python train.py --n_layer=14 --d_model=128 --n_head=4 --n_kv_head=4 --head_dim=32 --d_mlp=512 --vocab_size=923 --activation="gelu" --norm="layernorm" --norm_place="pre" --norm_eps=1e-05 --positions="rope" --rope_base=10000.0 --rope_fraction=0.25 --qk_norm=false --attn_scale=0.177 --bias="all" --tie_embeddings=false --parallel_block=true --init="uniform" --init_std_qkv=0.0576 --init_std_o=0.0 --init_std_up=0.0576 --init_std_down=0.0 --optimizer="adam_variant" --lr=0.00237 --beta1=0.9 --weight_decay=0.17 --lr_head=0.00898 --grad_clip=2.0 --warmup_steps=254 --schedule="wsd" --decay_fraction=0.412 --decay_shape="sqrt" --final_lr_fraction=0.0 --batch_tokens=32768 --seq_len=768 --doc_mask=true --train_tokens=150100000 --steps=4581 --dataset="wikipedia_en"
Each number is 500 + 50 x the weight over its row's rms, rounded and kept within 0 to 999. Layers, rows and columns count from 0. Numbers have three digits each. The size before them is the row's rms in percent of the matrix's.

# layer 8 attention output, 128x128, rms 0.0518, rows 49-91, columns 64-127
091:508497474512486400523429507445586595528562479534417403514426468482454514446578576570567486485535521504464496581555513464572510498618560496533473515505539508492492566513547628458433450536421484
096:498528560509449458492502546549447527464535461442432622555534542337545397583595551519467538495493425581602482422533527550551482519526522551403497485541434545524490567522508478565463478535535527
090:453504416597528483550576518428447510585575557436489551439492518521598521417423426536481503419431421471537516492518582535588536514530515524476491483529432592490501528411479537520531432562456584
118:496509514454450454589550413502509483547485488458449495432539544549453610471473537527440492446379546540446588509546535540537431534526469470576415466562516457486443512531500537547399451501546472
142:475501499537558520501549555463465532464460461512513544595482503481483448516516501502517573557481451536473461533449498511498542530481462542444507487456499486484521473497450471507541507511504508
090:379648504446488474546451500496607507434491508583508455420498481484423419580546473454602552456431553452543465458519437526536472510472558493506515546590521481474485551436500535471478450488487564
100:584541444571571527509545451502523550529532507500566484555502516499478475499513540498540566601408534522443519559558464402515476508457509529531482488482538497412483521493471542531493508478452525
096:449458391568458468672485416510442492495515451364525529522474518540506535541603574492511518495483448497473468429455547468472479465540517419507518560539412567489498405480494551474545460501420500
130:472540472461546556449441462515548424545498425392519569526532495507482560437509517513488436450540502443478414510521528609443412499549418458452576568539461542601542513414620416536567556498591501
110:591518565534434422552510466425412549464539601567566387413543569633462515577553555500531541495462491565522529534604433441536461420461520460525456543590478477462455522502464557551429533553458555
082:601477439636515478475459439693582471527524462586528491547451550413430482437508404395449551472465505480479479568509448485432486460496480497521525544504586480551541484430567458530480555457533546
078:563513525473461589580510508469459466579490453481440442423550572541438546550565619586562414501526471416464447416483507471460451531457491407527542508478535429498506459533511529575537556550556524
105:566541612464508614535616579496566429415512469479492501490412544540551490508327525491477425523518461492482417463514569572564548519492549463450568543438481518560535492417488513500446404481506495
117:449451458364590474448461437422485423465524503466449556434544502527461573506408469502476472455468558484647501484487503499535406510507527503394517556548488461514466471489483436461502578441572530
098:495543527450520564535534514450497508487606546586607432538548487635568463479531446526557571506510479504592528523532491495541557495484524514428451487554489482521478486502452442454512553548513503
117:435459487499476532485475535473517521511551400552461412478512462548538527534496474424522364498540558402466594462537437518540473572444502454564538414525583469447417457481438532514505468513485452
093:480530483481548494520466463572588481533502447563415488413447401501552534469487511472563444517532568511548479443480568484447474466484451566510423561506420482523474405518478509518473466470515499
127:561495457505378411479552466618403485412399432557474611533548554475517608492482488459519541591506567535486573516451495433496554528494486493572427468535569476416506457503475525478484472481510497
066:532529464468478545463488474543504433377490435564534498470395504558450504509503463494506566408485538444549529464551437481456465509412462439592493432534542609482549534564454466533528521447483517
112:504610516505523490449572452577498486515449505518520548524531530472447486487489482477513399506365391482438522416512605603528552529619520463637449480551534491561557540485616545533408489536531477
106:523576546315578477425592472417484472456480499441400590483583516510477523506412394508429515521505499512511507510471528576524445484511552539460559502510450590502508478484483457414483483448457497
109:482499416508534541409466479532499438595528528574552535601491495435524529436476500518441376375583479475466526512480577529449425581508379483531450493417515529569550564493559513572511493537575501
109:505434509633504480484528500498587621586588520496525483573343556384501415463472541559451538407500485515479446595528455513500539512523444541459590515477414536453506506469527431526560528557435513
117:486568582463573499469453515393608503483484504431488450604548472500397526529546498500475458499495514405548495438568600554604470459579560568436416545507601459527524484537552529508446567508603570
092:443490488419542491559473555508566474477506477447419529472441481541565461437476519439436398502506425484549514450489501497466514516592548604501423533535487470508432483511516460474484549457439456
095:494533533463458522576452537519455455527473459460476598446482584462467441498502405571410536501536497489522479529468426526435557506527536526456419553556573487468555495519509493528523540519425477
077:465475548483464539474519595393433488454448519398472518452538575442482506582476499500582525594498454501526513486505468428476545546451484514467486436538568561357501529495387548505516453462474485
105:464495513460438505503512586560442558468490640548444527450499493518566456499530396550562511495449446524469467525538451479431565488476487453484479537478520455509539580554518578510458564537541625
088:493430478420489613440504427464520500455460466467488419475493594545523442456508451528453557499523594536494549438451536586528521511490589417537572477468378567593476406580426483511565524454486459
099:465493495501422499437475526468486491465432473547482547448589349409559531412539494422488524501441624496563502555439496536434439525428479467569468561481536476571489420436490495430458420494528420
104:523534568495408490455528526530429528501575493476442445417555571509516473435535513493411432563472512433577449493586500399433447502508464489529475454530548477573544442461530560421467506427528444
083:595525556568550495426486523422442597516514561499536488491497534531507469487614454514456510600550390423513488434620530505485496447506521427437519533516489563531472530481471528491464426565478483
115:485479441423528463603480437454503464450524518490533532519428457564541520507437484509520515541515656533543517546501467502447474524388500525496566425418470580556470456471384518414533504406458511
118:582470490547428548488443426486512532478577667607544400516524535487528447480612570566460553445517490465483551568539446456519453508487455508506471507510565373472472462469540488529470557530517462
091:406450472490489451613450521492493476467499562578466492529479478477528589523508492324519417446576516443559487460575481429517480553435528537421573523450506504438451615491439539496486465548462522
081:493546550547493472478451542512557565484454519603592535480450518427502420454517401555546562478521432429483541482532464509494578453502387537528498469489495439447450574548509542440546490504436428
073:459534632523532387452513621499479536504511574437502556434471611507436533589450519464544533591504582438444494451474559509479630503533468485597500480528531565426518469461520519520517448459453481
139:459547601497502503449411552473490511550560483454508461414556479571556485439608510602517470449635409490552487492510495454501550485583460591430398477643536463494526516585527526446496455403520439
101:510372436448559445529479466523478507522487531505545496469492464531518470482488497560512540420449503654489589590423513505568473450521559567433453534472447473446472416571495406509433518524490603
125:498579399561559503493543485394493486595488474400446568456546488407467520522406546556558508401503509405441528523476537526518423609533422605483407523425580485513511481399568507461437496394454522
084:559563508521418644435459521494446535477602506550472442479534469457505451548583581446522529510463493498497532491500568514533505571464509406495451452402504552513537522496517571518430551532520493
112:421482479589435538541480412472477491506533499466496449534592589517500543559495526517439497538467468511487446594534469519574465550542469507550575498552460458502570498548594503549501513571610483
099:616515505586499429564477546512525566521487539566570486531468470549464497473515534508528573523425437516465498495491424349458602453526430467543444498543543580392485523501463637466523447508432565